config.yaml
n_layer: 8
d_model: 256
n_head: 4
n_kv_head: 4
head_dim: 64
d_mlp: 896
vocab_size: 2048
activation: "gelu"
norm: "rmsnorm"
norm_place: "pre"
norm_eps: 1e-06
positions: "rope"
rope_base: 10000.0
rope_fraction: 0.25
qk_norm: false
attn_scale: 0.125
bias: "all"
tie_embeddings: false
parallel_block: true
init: "normal"
init_std_qkv: 0.0228
init_std_o: 0.0
init_std_up: 0.0228
init_std_down: 0.0
optimizer: "adamw"
lr: 0.000883
beta1: 0.95
beta2: 0.95
weight_decay: 0.13
lr_head: 0.00474
grad_clip: 0.5
warmup_steps: 211
schedule: "wsd"
decay_fraction: 1.0
decay_shape: "exp"
final_lr_fraction: 0.1
batch_tokens: 16384
seq_len: 1024
doc_mask: true
z_loss: 1e-05
train_tokens: 151900000
steps: 9272
dataset: "wikipedia_en"
Each number is 128 + 32 x the weight over its row's rms, rounded and kept within 0 to 255. Layers, rows and columns count from 0. Numbers have three digits each. The size before them is the row's rms in percent of the matrix's.

# down: layer 3 MLP down (transposed), 896x256, rms 0.0211, rows 658-757, columns 128-191
# up: layer 3 MLP up, 896x256, rms 0.0359, rows 659-758, columns 128-191
down658 071:134112123177172074139040113131111119120099161123189105079084176136123134124159145134122141157107130084090063122091116142037120145126121143182125073130139136162087132102107114134120158094098071
up659 102:141116094174187130218110079180114118140099149125075119176122127159060139071109112139213135154119135062165100124095177174133105138070085133164095134126152115111185166177122146159112166106096112
down659 094:126172126095160154128104180106106076060179112173128141144081197144114072139193155180089121106127131107188154121080154045138160103139140106139161087152110144161117158085127117143146108123096112
up660 116:141056126108133118106166097086091114124163091120075079134164105153115076062137119072166165139097102151121136114160167190066142173153100075174120130117101088095178172158106158103159169067157126
down660 110:137167145182134153211075226149124139177162155133199131126120203151116164148150126188140137086076096087130180167108137057118102119109174131109170114147157167179143105089115141109060111182102074
up661 119:020128150152089161092133163105154133115162116109183109095068115101120122100106158126140102131115128173146198164132179151099075124084104130130139133140067130131139102119098188123164167129161151
down661 110:187157140130192183187171121140139168174083167113138093111131090175169101103153143138117142137107089081114109120098132125108110061142105111109129135088169125091071133171112097183092108160111111
up662 067:127096110095190160128144139168151108180131117131188076143153105103130104085115116141154114199108142120133127099073127131111151108107147114185132150140097136125119131096161129130121153096175108
down662 066:146133132155128134154150153049137132080100149141075114164095176117157100168101186142116158101140135114118125167159147129120158173132105165103151104176184053159094132135101120142131169110106150
up663 086:143086107152165132137144087078158141110121110126128157118094110136121169163108078110097109153051177122116138087069118136078152117090134116103102130085142167128145163126137045126117087116108108
down663 076:058144120128148205096170129132112117172162121096155145149135117101157061123120157144139091102181151102145137136139132135168125172166117158224163126143133126127111115121228204081156132101132157
up664 083:076140121144156147120140202144146194125098101124129123132194127125147136134107124120152120157153153186126136124120168148116143163095111124106060142163077104117173099183073064123124085116143157
down664 079:198175120112194101144124077126085089121190127118154105151062133115147105068164172121074157118151073073124118123084070156112145099166128097153158094090127137189095173119175157142161155106124136
up665 081:056110116126180099106144106145149133116129147129149126159144106153065234177115110138139174150097136139100155083068115112167122154083182112118112149070135160111161122136139145154158185126127115
down665 087:175126115113125092177116170075109077132136158127131141135093166095121064157130142139095144172112149137146122142188154165091141089142139206136109081204155135118082099131146139116120098125101121
up666 073:133195170130123137170152132135137130139202112116173136148179136132147084103156132155168174118096096068115112158122157082096119135118167156129174179099092169156169129130084084149126134152143055
down666 065:089129077098131177084113103118133162094134131146038192107140159055133153162093160104133125133152095196082034094092121125127185187070068124149081127149214154125098113116205155102087099135098182
up667 075:131179084081153093144148099159113091199052150113137071140135100100137098108180116141148128097154120124117181171166174118162133124113140125136139152126166089100200149181125081144154105156183121
down667 073:149116197163137146131132097098127074095174104174046103164144146132101167113119154106122100125132127126166149136076128159059125129107120202156132100132155133108066138139111167096146126126082146
up668 100:124140139096138138153104096183118148126096113157059095178136131180143091095096157171100159178121162165121106119048135098123156147158137141111122163133079121116155171076108129118116137101162095
down668 099:114107085107125140148176099075130097138077104108099167134138120098083098154121113080081110106106085114185125084136098137152159159146128118156135156068176104110075077165179151155096137071120089
up669 101:149149121138150106101208134198153103126161111069171126062151167114124207119112135081120108160110074057151120117138117075109100102113135061140139108148180137130147198157146188140135167099155083
down669 095:073157120125124131157106146102116115132118135160112067184087084080130108141141177125129148129090096123101105119166118161101167126119113158120131115150163114126139046103080075097074075118101116
up670 054:112135129108112057130125103091148144064173213169115146127144062167106093180087166159138119159118094127125136127186127166110152145158132156062120072130153160134097154172143140165096145124138190
down670 051:107146133177181159108119120115128087158083108095115094081082146068179143091147092086111140141125160125175083129098126099138102117122142060160134201105100141131156118118123110159202066160132073
up671 081:187075115140168094190165104149124129168169148124102128154076061099100138097117099203115157139081088144085088148122128079105127132139122081127159118105169119119121145188146147144070121119134179
down671 079:119125093110118109101112145097124123106085060113094131186218172125142102171090184107098124088175190116107110159144170106110115084057160149134090145222106177126139128102119132154163084128107143
up672 079:106145151084140077130160134113153144135114137078073148161058083083120132115147040118104122099112127099169109108128126088108071133107142167194123205094138165143137145190124081137124137068128162
down672 074:121139091152099188115069096087085069123117117140144135105147137157116140153141175172134107160128152166130143111113053185135188118164085138083155116150162098106123084163105137112100137088143175
up673 118:113106095167131103102096127188122109138113158143111151101093141109103066091062061061097160165109130141139150153174142132146178094123130107135100109128069104172133137137101083149204036157126089
down673 126:147128158074096149119183147133150107119132111074117086091180089153137168092169129172100115115061083073140173153073172093119073114113083175170108106083149128142112132172178160107158186110125157
up674 113:182182126145170152107137105150186129119133124099055162144144136102135105120128131070133100126123130160133217078131127105122173120158105075136130115123166157142151146121100132125121068122134083
down674 125:091108117178087135138105157059102103119157156205170182102107105180095134134121169130101137096078120152143044145122092141131093116131132122117082142127095058116112133115188122155135095066158124
up675 064:130082174126129071137145096125129107161198152181130099123080082151170128195151158163222138171082109137184126120153139113135107125158139162105066119147149132083149130150125178140104101146141066
down675 064:075163124160166156088108133144119146081088122053128163119102184108086128084150118082054102118124146123107112134095149096091135135103131124199152084117155191095142110110132090144156111161085158
up676 061:115171100132092107087144147135132112103120110083079048133171180092139142128084134129108128188087088097097116131175122070124109124108112107086163171157093139171164130148121063136124114130145129
down676 056:098122170131176135134115093100095147141114137218116171119066086096152188163110150132124116068130096137099104085084131119143148141150100154127112083067199122147114164133122185148121163094134116
up677 101:108150125124133118132088188175127114151092143133128128114152162137126136151144190120130145137112103110161112127121147126115095182153084077110138131158081134142162122169111100125154060142140103
down677 097:172124135133133169081176145139148105123143140124118148165084080108132117113105146099105111106149180171123147168160137112102225085091192189160099101107213148097135125113107156095099188105110136
up678 119:125175133066131156139162113177132115125134122084132058164075113146126148156145099180090131097111056155120139168040162142161076125147129168149099147068114095134128161109101104091141128120138124
down678 130:072084146145124080203078134114133101106130115133133129116172166101136138094141159101146164174126125109121131177183080131127096077115103090072172089127133172107116096148128167088141169108103194
up679 096:091120186087127169192114103155117134111161162121162143080060063104161156147124194130098113136127149094123158171122104117161115141134100106099151101120143161161122228043158189148111141143137102
down679 110:143115102156149130084143100097146113166068124102135106165192130126106095145097112121176098088133094154159120093164154137069102131140131112146134189174123126116189096095182137081147156156098120
up680 110:087142099152192110118108121137144100130159160086134127163055100125096108162089196097137116127181129094119126151155079152148097140106130137182171084118129091164145167084125098124169154115199172
down680 117:135103115124140075090143075148131127138104134151075150104145107199134145094110105154185157206157106187164105098066162156140131116122163112117111106140165157111091163113076162108134041123086146
up681 080:134193141112150077142080073147163079130148130115137120115149158129093028106178141104124114133165113113158164136135091142090112052124130135121158100137145139165117117134093142166156084123191105
down681 081:084053095113111176186177100098118124149112095140145172105092137147145136136148089190103143143098163128152074094085181143151121139086102118128142165104126105062108124132165124081116138125129191
up682 130:074066155126166135168154080122136086116143109081094053173152127113139138143133151077078117091098108164131176104195165145181079117130156118169120156116197146133100104190142122158172154102162086
down682 113:166136081122149172150113137176132161139105166101095145106164122144105119104116149165121167111122125102152148092098134087148101107151129123110130103140087124123180156116073152123099192097163139
up683 097:102093084125139099081082137163161141170112092148153148145173105136155142123075095100075156153147151138148115096105158148085145093144151077174128166184108136209135096142156129161109073114145133
down683 101:094162153122108138132171135102137119127158158094084120154104094133127145139184108160164118094096114119092129176188110107177114113121111133085174141074142112090122095113117130146124175080137144
up684 069:089136183134155159107069145144139156154130104068112166156117106087078106134136065109171175164120108105109086149172178131122073142142130158132099150102170187068069108220107082114160219159144153
down684 060:123176081128169074163176163125117129096116079186116126126124141147122126109128182146125117116092144154158115124047127135098218146138075096080126075116113114155191131064129138130101086084138117
up685 088:167088107071121152182082091103140176116067129116193170172105179153092158117138191159134162184157136140128105155103101120125121111103085080101105207155122187082194102208144076143072132111144142
down685 086:078170100152127108146157132140139128141121119129089125106082074099185120139094114090194114089108153114139187175091171104120127137116139158168136142060126062171106127092111194104186107153124081
up686 086:132165119054111144247166109187152096089126133124142111190071158126031132189142105068156092149128077159147126125102165120133116216110126128116129061110118102095137146147128111147090123139174164
down686 087:131089120189121120129106106124028143117161135107129135153102122137165108094139184152104137071154169103127136076128100113098125109123175128219083132151095128082105128110151114059134210132115101
up687 113:115167132075171171143099130105158146205151105129184185184076082166100123176154106189115177106137129080153143147023160149172112110164163164110089116076121068088082118133111103109176169117109128
down687 105:149088102144092129117105181133104102036147188132130117147128160069149228110085175107155084130119127148097113124182105086164109134130170080096183106128112130157115110134168133140090188088098152
up688 075:147139177138169131127107095184060096109141133118093148142161138148152075115110179143146163185105140111089179145207110084127110084131136140089182081177159151166135153155058111109180165121128133
down688 068:124105056122052156157112144088155126135102121152139131150131171111106118134125110122118108058118094167135068122115111160120101171119132085195144205053150089120165125113148194135090091145148099
up689 071:121112123157123087156157167087158160122143091169122135105182151101089132113142154125135061100086168157163107138121146130107109079092167101121093174084118166191125126110043070117166116086163101
down689 070:140116125085112142092121074111100089091141143058167097103096072155178080179134103119137201123135124140080120149155118118171195131141078154100158054113131070122164131169176198146125146121105166
up690 106:079122137158131101144102124140136070116129118152105084146134053197071115117167161106163163165101113108105103136174161051091104117127207149119184139184111100115116084169131132160101135140209181
down690 098:100139092135082105173133144125101124147133111073148153139146089106235157191127144090150165123143118096143094108138115162134093194169139130115104109101149186117137133142149148084151076153072052
up691 080:082147114153108118112112128086177104128115162137114146092106114133112109183088088097114144139139120098143156168086138084120073209115095171169164164101130095101140122147092146151137149070115154
down691 072:138158160106163161106156103181054130127134111155166103143161159165158080149119108125106158080078127124129131039181127164126136108181184155162142156164210155136133121156120120083179117137138122
up692 089:164109077091121127135123130117155100163105140116177103107095076102116106073093169159108147169076181124118125185108120120124120092127133159121177126130133135098114097084116123099145081155192167
down692 094:152110188107176141113149128142128140103129136120056152156141183085152138172162151110141095108219127126148146100151143136129124158109120181111083086153127068117143152129128153104105149138089133
up693 100:112133155124100057156149138127150150135184084072130148118113178107117095202111130097089147134194146105104201126110167145096108077119130079119135160068138131123144142140111119132168146044128092
down693 086:111114095096064124143130137138074111061122138140119175126158144136136107162146084180164135119127179144095092102124141128108195153142064132118134129133089139174123101082183165165161137139105131
up694 123:113138143139136158099220127152179091153146137076109144205138098134078097130088129119110098117072078152116143150125152085169125088109184116121101164063131154148169116118172210120175170101132120
down694 151:164061111136160080080128054114154080123150099123089141154141079099055124139089155146143152125054097130178105125126157065088097142124158130160095133149149134132160110121115195122104171044148153
up695 090:122052114114143206151126143108180134155069123131144145149104146128102137151137086152171108085130151134110140113140128130136135131112135046173116116115100157118102166097074087147073142130166164
down695 090:112143082071100096132142119149050112126178137135102100119191089119135122113164097103155141086119118138122174126137156124060173113174111149113135090104152089157140116143195157100176136115124122
up696 122:104083149134162191091165165164154142191196096165141131124099134161130127162105133102077137124097124124156186168066132141165133055101142073132114141133097145156105139153138154083087164119107140
down696 117:101185206143132095139134138114159149104111123136117108164192120118098139153102096119098150135091142042163102143134100072095128206148144193135160160093127068084182169152146150117157142113159159
up697 075:143181140105168089154096139146150118096086152135091092097172104143077162125176143131121193083171112135144144105036068071097165132174131139101146090142086106113193133134102107115168170076143134
down697 064:119046139107103122152143138087114150109162118166174159165091163144078123160146076154114124116136091165093122128189155190139092142126065114107080140117155150141094153142094173167110097147088124
up698 125:129086129107106066116130104123114102080119143057114086110155091100156097058098122056113114193092096162149149108094106162067150145088144105176151081184083165102138153107157123126163128098128148
down698 116:115130102099115153123139134166081123115099111101132187139149096118123140140131145165183157101096128087146145114053203097179129092163193142153158175127140140132133118109127146151183160136183203
up699 082:139064120130152091082128149076129134091096139154098138196178124167103127154154149141134081120133134128094164123141093159163124149172102105109121184167126134132124138147145161073155179098116234
down699 074:152124063148144182084069137159173115140108148070181149099094135086165129142079110133137121154199135128157096169143167134047134122147136127179135110104136149128060085123114077175092108163132079
up700 102:132100153175093072111102168051125107157185118103158127135101173101143116110092144147070084161164148087159145136109127173173086126100148033067143110156147147145096221173089137093118053123127113
down700 091:102159101090117151106179117103137095088056107126085112175097103143113098117166076090151119115131085123124114157153167125113126128140123201177108091087084135131135116132125169094132147125082091
up701 106:144088241097136162109106096141125064189104116094114151136137104127102115149099117059099079108111098127125175149159116169145174048069131107154100131121134079148141123118133102177139184082117106
down701 098:132167073113137073161127186042126132174142127117125084135105204158148095126149151145149086107116149174162125101101168126103096130123118113092131172102089119121116126168155138095120081134166159
up702 111:197134121131133144162167117129094119158206125120134167183101135111125074149149097103127156117144113152133101170160162170114095117175201160161162203155149099123156097147155121134133087109106110
down702 110:053096128154087127147162149210109093106112155175149157156117178144144166126127084142209145128098119137151137101172130116090115140097107158115170113149118193163119128161142199131143132103116094
up703 109:104172134114196099080169138167161126107134125159124146194130128157112157121140130159194132047164120161128191130056129177165158127125109142137099125040168117118181143082070197119113177121121141
down703 108:112091127149110145150079127093126107107110149157172117113122142092184171139106122114053091172070114128142114181151139095165127147097137186118133124181111105164103066176173081163138103123103150
up704 100:128036135100112109139083109127124094071163138109091153209086127103113100119079071136194093125117125146099127155133089091107151157100099111173179114105158066107133145123089120140132158093108160
down704 109:176149162094127190121099122116066140126122107095081134199169105126116057170122092088153111052153117163179125098160115137133128124112125176130131135098099184170145140147100092161126135143140115
up705 106:073119141050100162116158106158160121095137150159181113120161072126116185132113133162107123115157096164172117161162161101131109139105121097114087076159032145154146158109097184126143125118118158
down705 125:155080086165172106132138169080161095161170133154096149134123228122144084131092141098112095139102157114103138119187094145158137105095143162162146144162136102088080106113151107137103129171147084
up706 105:115062078125115107107136127129179138115097110099119103182123085157142169193080116072092116168080078161168124120113162098164122186096147122108087073181076171107183137084125128159118077118114145
down706 115:142148186143179164154142059104105088109126162175143130127123104152124106057142187080142145074096110102098155098122124112052148108079094184147165142127179131128082115144090148081126201092192131
up707 123:122081121112121119120166132123163141098161107102086154195073061192141148120081149128105105137112137168108128133084129163163116130117139101162111068106175163141053168089106193112151101062126139
down707 124:143091137101132150071116124154110142094112120116120158103130099085172085102114132095105118121127126111112093076108120147077123156093082106122119120087100112162091143116129169105128085094073122
up708 067:104071138137121092137177111177102136133096115145134149155115129148148178131116119124119083154160147141113095134128112160134092142105133150036133141129092011104119162129133131136106150158136084
down708 059:112137095110144125110116108109151137115093115113119125104165116064151109119124105118090125089155126125136168145126098140085186147136151125203160191135140179110099097157155091143147114115125157
up709 107:089063142151124118075128185160168113140093134117105113107095080124129136148089086077148140136148060150134149116155159132204103071138171154140074101079098146115163151131146128164146143137125100
down709 116:154090111116132183144143098086110080124128189149140111106124128134091080138153173153102091114123141067122128092141147153150107117144168151167108077145186159136163087145088090087090153176189093
up710 118:185070164061131192127109075095121146140122156125139148170129175185100105121146108100117111099100147160081191124144147138116117069168127099151148127138227122113073111122126090123141089094137140
down710 115:135157127151109113121109190129163094085157099151133147120086128116147168134141124125129146131153122187170087183152235139089079192126096123115154116118111168121143131133136140169122206153151116
up711 103:144052112124085105118040146076145159132108168144152054122096168132155073125152091097150177077143124095139186132173107128136132141157089120188147117113180098171106103159112075147121086092162087
down711 091:156211134132174183102170124172162111086169131141124163170177117155103172146120154163125094106120102132093073129032113093140098076104116109051092083121074095095147108100146147116108202152108209
up712 111:101176136160105084140077143121146113174181087185131150112118172115129124113142084126162130153125147159135101126112114198116117158062078095085124117167130088122132135166097125152126023094111138
down712 120:120092089117162102121157081118117154140122167059189105157131166197148084157134156167128122118129122139154119117145122082151109066159180134159171102087129121133057169087154190156173110127121082
up713 112:154163147145151150135134128069154149115123099192123120173156180161139063145134143162146140218141131114005173139121127112065120073117131153106117102193086118158126143118083118116128137102114105
down713 113:155113124106110069132170069197116090163065167104149113109124112105120145157133153090140143125172108154171100141143163151156137154146156121125141122096216164160070117109142119165151084178077140
up714 057:140135104151162104090136129167154118158170138126186128095137063146096078155176123128111133147097186136133127133117116114113156100133084122111148193128217134090142186146122144089153119149160111
down714 051:118137174102118139112115134120171113068083092110086110122141162111166119099138134079108126116154059117142147106140083133161109149115117139202119081160091105145148124139149127143093064098146129
up715 112:193058155149171139153116129091189118140184123094199179117122116165138145158120099095095126153118101163138097170053138158142075078133091100138197106175116226159107138106149118123117096093144144
down715 117:134106134179092163155168068100083162096083166122093139145184100102171103113080117084166114101112109114095076093162087138174168124117115179060150140112150065102133157133123016148178161100160129
up716 093:106093080105137186138064135140142136106159086181173152159101133112138123132093081148096141172124093149183136120114110124130100159148136090136127184127101208205127170121133138099103095076155187
down716 107:141140156102127105111176085109136160165089189080099108142130126150105191155187180131127100081121160056089147126123165105122156114176120141085111079114128071067169088094112159184119119165109112
up717 107:133123105167165115133115135106153138120194096166134144139142118159088140133134087175153132212154153061120101152077153078120148134127116125134130116100152132175100155093132210149093095136106155
down717 109:106143112103162180100161126149137137137079082095128099133087103135120153124152139099115151083113156144092127158190154153130144111136099111101136174173129121123134127130146070140135120095098129
up718 095:145126098096189173087132142203092130108153104105153150196175185163126135112100092158196161161101173157122123118151143119113112119116102139201137150165086163105131166180132089128072108157190186
down718 094:068089147140095062149118176074207130143130142188098135135051079128096125134137170090094105099117129057150108172116148128116155117159133095120106129119143136170152114136137152114150098085072138
up719 101:148139129137174154114110139107147149120154130123144125194111154119091105110094177148118115160127116157127159118172073149179191072138170124159126127113146206210130171189102147101104123129138115
down719 101:139152103197138097122127124135127172157146141110082127077085120112132146153097097136104179112133164111128127144121172114117050138159117078059130159137109083103110143107127125115066118138137153
up720 075:075106142147117152107025111089114162113131181125155176082154175098168132127118187122083148167153110063109188148114150119106108182136152113124154105173223137194120141124111191132154128103148110
down720 082:171131121157166123153224138150168130176134121125134118151136096155113126152104054077135087102067124181177090153119151171129127069120094055098122147116098090086153165126186071182057178147115140
up721 098:091147101141182118172167097176134043155094165113097118102110118099108087131148160084161166191124131088090097135100166166127126190134192119187173118165171161150142088162129085062083144091123135
down721 102:091120105176166135111136144106125139167090075139103104086074154125098161111149114161125130070179111171200190108126082121156116139086102118079147104179124117104117097122095113216160106120124185
up722 128:137085171124122123113141085103109081161162089126084074152141076178130114137144102085191102126104158148074096144122160123093097142129131135156145097137163153101100154171156089187086127073110174
down722 132:153141145083178162131125165141156194086055098117100125138124184123100141119119145169178129145098099062131106087169137139099115133124115119095106117143183127053135121142104159132130174110136123
up723 085:110131138078180126105092150160141094060181079131083147091085118080144144118138136134160109202114201112074157123130109154104110125098120035163170087149135120157155162165145121086141150075128139
down723 081:130112104160132140119112079119138109149057165086125117175173104154102139136112129169149193126150104192145131142143135176229174092144133160135117136106149111060114108069098124156161109152101130
up724 137:116108136134112041184162092139158084123123172089146130141178110143145159113143149145172103143124166078098093131100127121112087136101179125104134110126117051122142125129079106150141077097105127
down724 126:154171126106142139112163145183107121115158138114173073085090157104094227153127120081130131163156150140144117114144157121159145126122045104093070072058110202085115148190117123122101163107117152
up725 084:106124138093186163092139179119079145181141146144152138149083114098115106172177146143162125148069136137119123169122139109230125095139105139156148177156147096082164114191119144133164077087145090
down725 083:156128114114117091115127089147126144123156088106090188167194115121137113106128168099073113101176171128123121093140112150093080155142135153070123079128141153098124127099106136146079171093069171
up726 108:119112127139171085154181097107177123138147149116125153166103110115179142158103085111152119187144109096112092137149125117119129140131148137143134080082202099074119122128169100140057131104162145
down726 095:120103099068119161048176141174070105138111096135142105075166185105170066086119120153129135092098111183136105127139123131119149088174114159090112149152091148113152158109080118072151158155127149
up727 080:126107136115127128119152135130143093080053166128098135195072141136086126082129103130188126146114109144115085155128114082132140087150105087126131129144128067125165166167120118134088133075160143
down727 079:129097128092116125072132130099135119165090089085168148148211168162160123153150138190110128118117148143140117102070132144089105155143207150124123168140185133082078119119086131104160142113162073
up728 127:078140122116122093167151116159146150113144154167112123157104138131172098127136145132120122158126120072131130135069192105134066159104110147141099109101127122157176150132153162182182101126115124
down728 116:112107132107073127129156134185095114056186104097141182116142135099112184179135151125094121200153170180133161148199119153159111146141140108134124062107123143156083159142178189122122094165062135
up729 123:165096134127135135127133130092126088115168134156056153165071161214139114137183115143137137135085143098098092110092104108159169170175151123171185103086184140126169099172131074165138118078110151
down729 119:062126114112106149099109167139110081161155114110137113143123069071088111104052112091145092109165101113177153156133129160114140146132063020134178087152133170156165131083144140129091128121051102
up730 106:061190085128129079108120161158169138102147111136190203172112132120032147085105091108170084189118115150081173132121194140170085132128119167084123173097158145175141122150121134099183126144100112
down730 098:099103147145179115133155155149080139146065173139102183141105153133133112146083131107124091117133152113163151152136114135137139076165095109119112133132038165124103121134179131128075039079057129
up731 076:108156111102161108095135198157149150146129083098088115112114121175166167084129134124141143149107114083086131124181109117121087109107193103105071133031153136100152146148139121075113152174088100
down731 073:103120124116174187141077075118138100074154168208119163139119099066144116142153191140117144163108132153090116136067154164111181122114090137168167099108106154125130169085156137220106059088198118
up732 103:120156101124147116143153149152118125142178185096192117122076087135118166107159140157158206105122117139113159126058060106133077128143117135111140083112129126130156191115148133111151135153156126
down732 099:100151122171122134080121144119171075126049115112049192174185174125117066148075143137138066149163086141168125151218128149158176113128147115151173175144104134132118089123124086052176116151111085
up733 127:144049141157116089118141045149156153157113131135123170053109205149104165167115162167141117120115142177161144145142104169130100106104099078099080086130154112106087195161065139142133089050128113
down733 121:049147110063116115118168177143087111146157075119122134148111156114210142145128154130122131153141131166164160090121111115098118138144120128115100122091164138205109108131163167099153166118084174
up734 109:110077145132083172096128134131141100089101157093110164114124166137159136156134155081134163128134075113147162136118232128107140053133182164068086114133175069184098088102101209141184135112134164
down734 105:149162082085185086149116119114154085113114113167182122134134122095081149167118127154149159119072148132123119172123087116116107102116100092174138132175064156106158130102132080100069161166100106
up735 082:108136144073121119139127139076136126108114154105127109092085142099126079088150160124113169138146189082139154141193190104140097102099118117138105043128124145138110169133142097105135119170164140
down735 087:145119162150128136089153121158113141108128119155091090179106053159112147178103099092142083100116116164126082111090114152129163160148134156137109175074141091083149092135088150132127106068079116
up736 108:055110147124079117120157100181128126074158148183063096192136205133133095108095077148159135162156154103126118172102103149120078158163130101150076162131090120121158115148182143123164140153135158
down736 093:154117186120148104118112087118135116151095098093146150115120139072187101150141153116083092117147130155221136132211163158104184137140162162155152135069086074143073103137108082134132101090148036
up737 101:124116106093135158139112130075132139154109107124097137134189109159149113140100175077078225124118082124129155109113095144095076101126123102124117075140133181170129133130147164170141140089139101
down737 112:133187092114141150167152127149141145125116115136048110184135162082116121151147106176170038111141144112084065118134105159125192135115070150106156139159119108104145122116093082096134108097159149
up738 099:083106113110208145073130113083158173167109165139178124217124130120114128108160129099148139116123114165117177126197103139155164027105137097161101154129115158121101156214094177096104130163135112
down738 119:165147221153054096161114127158119138150140124095117146089108185159130111117103142128158130124114141130119103166117174155089079090150134132068147067146124070135120084094138125169145078092083099
up739 086:100115134125119118115148126144167101110160145144091122149151109154070107112049111097102092162150077124145160161144130131125084125098133072129139130204068176180126125074134139141159080129131132
down739 083:140161187104116114148202069118060158142095142118138131094088128137137089132175110163146132124080121165129151077123121137154141116113145138113117124121171059035132146160113102106069214107137099
up740 075:135173173094169098128138149113110089179164103134081150114095105122068096113135147139165110108128134159126096174128126133169123131170124141176111068172064075145132113084100138233134155136126133
down740 068:089056055132102158148133140125079148080105125122126131106162108076155136141112134111106125125150104100106102069152137166082101141125116122114142127154203249102097116131151097084135151149105141
up741 113:150108116060121113105088135171134156103166122186131133179092086193123171081096177145132103150100150035160110130089139184154062193118110099126113117102098107111148128131124087159141128098127122
down741 115:154133068103099135060111112105089115128119123083014110145102126055062107124117131104141128098125136170133127138137135165053130165174090129161143131123120130153095175183193117108143118106089131
up742 068:084094123141170116154112148152142089168103037080132108112167164120097140158081086164131158121083106088150108152181133104060102125094149107175090161124085157125149156128164091134157119176159112
down742 070:152151134112133154133161133092116090113124212147104144175067107090175149123143149155108076150074149135088132161112144155217160108177097112107159084099155129143112126099112120133055162035143116
up743 089:117126146137142127137108124129138134146105080177084145155133085177127080142133077146163150057148073087171096103077111076047101099168102112116126100134134095125139118226107108093109197105115102
down743 085:130042126137135163117113096105156132070135150118186147090121138123043160137128175108180101189089157172142139130175137131147161142123183116058126155117151145092091154047161158133158090146151225
up744 068:075127161114081116108148100138155095105114152170119151108062057151116096127119174105170126106102097160082195130175106090062105109106127109157093103136089143132100147176167121172094105134119087
down744 061:100113078160132135074165133152106145131162143165150093158172143098160109148145071153081110139082167102172123081131115174132118132111142118170147117108130108115099132139110133051147102102143191
up745 086:075142127130135142132123042079126117138193082110116116185174093139160086133146149111152134098139123120114130161115113130145105106153163126197150130122134131090173094215055084124108150102094178
down745 083:152122111139148086135163129131125146186086166159111162126109195145109136116126156141125112129135135130133121117091129094071145170110073146123143139132133115154192160076222128167062018111154088
up746 104:115124109098189175121176115181206121098125117130168122131117103102089131132127147125143162132106082229146126139116141095095141135093147095164103100122035117125151112088083157180126151122145119
down746 123:122114112158114103151112148112085088123116129160156157141140126183143140164163118116024108109136168048113179125109132164172112132146098155104123152147157131098155105179168106086125142113119132
up747 112:084115220109108153154122088159150054146118116169050122145149091124156148176162091148142065107112133111166160210109134176177142122159152136148140168069157045098159108130115175083167091129108160
down747 112:150100035132126154153120195092111154069135158137182198094094140098108096110074106119111185166124164120146136082179169141068140158112121099096114078124170166156167122091131146149037139128157092
up748 117:136148115158151069145153132105108180186137158114117120191119107227102121118134160128178116129107118122079080165080157067154110125054130147161114114150137182119080131145146137129118126116122120
down748 107:081105105156128158092127157181094139093141129160154110095132128107144082093141103052116183063106122172146109081076143129072165179151120124148139127124121032148085104112151180129119064125164126
up749 070:131144077160119084186220119176165076160108143122083169172126073117101115161135171129140169125083113094175124095117094127107087086121119147098150179066132144104195121199134144103160133121113156
down749 067:128100132054147163148070094064092129144117146126197114080105182133123161094118153145082100095159132136125136122137168125155130138148138141134069080149142111133082120055175126141104094149116121
up750 102:090098108195132128110137111134178097118101140110046113176160086168147136164099093096105109194095119131151142112104153134109104117117130153061109087106099111112159117150095097096146101112087127
down750 103:153179141036192135116126119152108146107117124134199109130134125111146137087100159178142155091140123124125149162208094122102126108121094100194137102106116143148122121100161160102110149116135073
up751 043:108162156122153153099094127162147043084115145117172120145129195109125073094093198082138107134183102130162165160078145122065135086104156076191121085144154057103148082179113131156128116119179073
down751 042:126097107116101127116131124101154181136133100073083141096192131179104148146173041160144156128081154129094143087173104133171101175109126169108090180113169185153093179112152129112125094147102140
up752 108:158078105103149145130174147071123122162101179104159091110104187138138123200141130128193180110148107201129187136112123157092146156139126070165123097094151102154126120151138184098119129047172120
down752 105:122135126143132129165101130157116143127123106144108151180173143118160085102082126136046116143119136100173073141148112119142143107135114175079124173178053113114087183131090079179116150164113210
up753 108:119042129133110135112081122211174151095144145118150141112067115150094201147114152111096092151107129106107109107101117122181155166116136077147139142129153080172147105095115152171113093077077063
down753 110:118187179087162089117154122057114153132112150076134117143172172080169089125091124144199113154119161116082141145100125133117136122130088151179165208147149127083137146169109144071113160124155154
up754 091:077122141089129138116174118127111109118102142115115095124161126102093134084166068107189238108104108172090120164100118098219149144123123096145111111141020082111132154111132156145140140138124095
down754 106:135118138190156122187126188122123165135196106092119138123133137157147112157112157163053074111097142130155170101128169148019102100087157152138099119155222153138091080152096155130095131120079135
up755 093:130131077073151145093144113136138172106157142093168151139134129117137070083137125127183164174109069133150072139155122078142151144117134097104126027155098140105136151118137099147131167186099122
down755 092:084156173185116127095104128176109098113163125141094135155123066131170137138174126122077100130146204066149133099060133164152102103131132130115136159162168168115177109112105131160123103038161116
up756 118:112111115129103165153088113110157074125123130119134129107135164147121109142127101119162081104111116147102130149066127135149113128150124100114171158143121048126181080128141098087160168129128112
down756 104:139098132127126126138128158122110172118092128142100085112135157138127101157107154100118096120139140113163084136076133127103127198107135167132104152142123126137132151096106120153119125241136134
up757 097:172118124141129072161122085146116121092116106133109179158108076143066139137203099161181135136135143070127159112096147148149148095107153139161074142082171171126115182070112105116107136117189164
down757 089:070162127117166163161117166097122080160155170147171121053093133154177101105088136148097127102128105151131116162117097093098119154154118102086147110191096120162129083180137104115136112141054114
up758 120:149160168141239069136122096098166167153123143115138121159120120182108121123191190183180100136111111048111154138064105124098088158116144060131078155213130151079157162147126147138116152075177132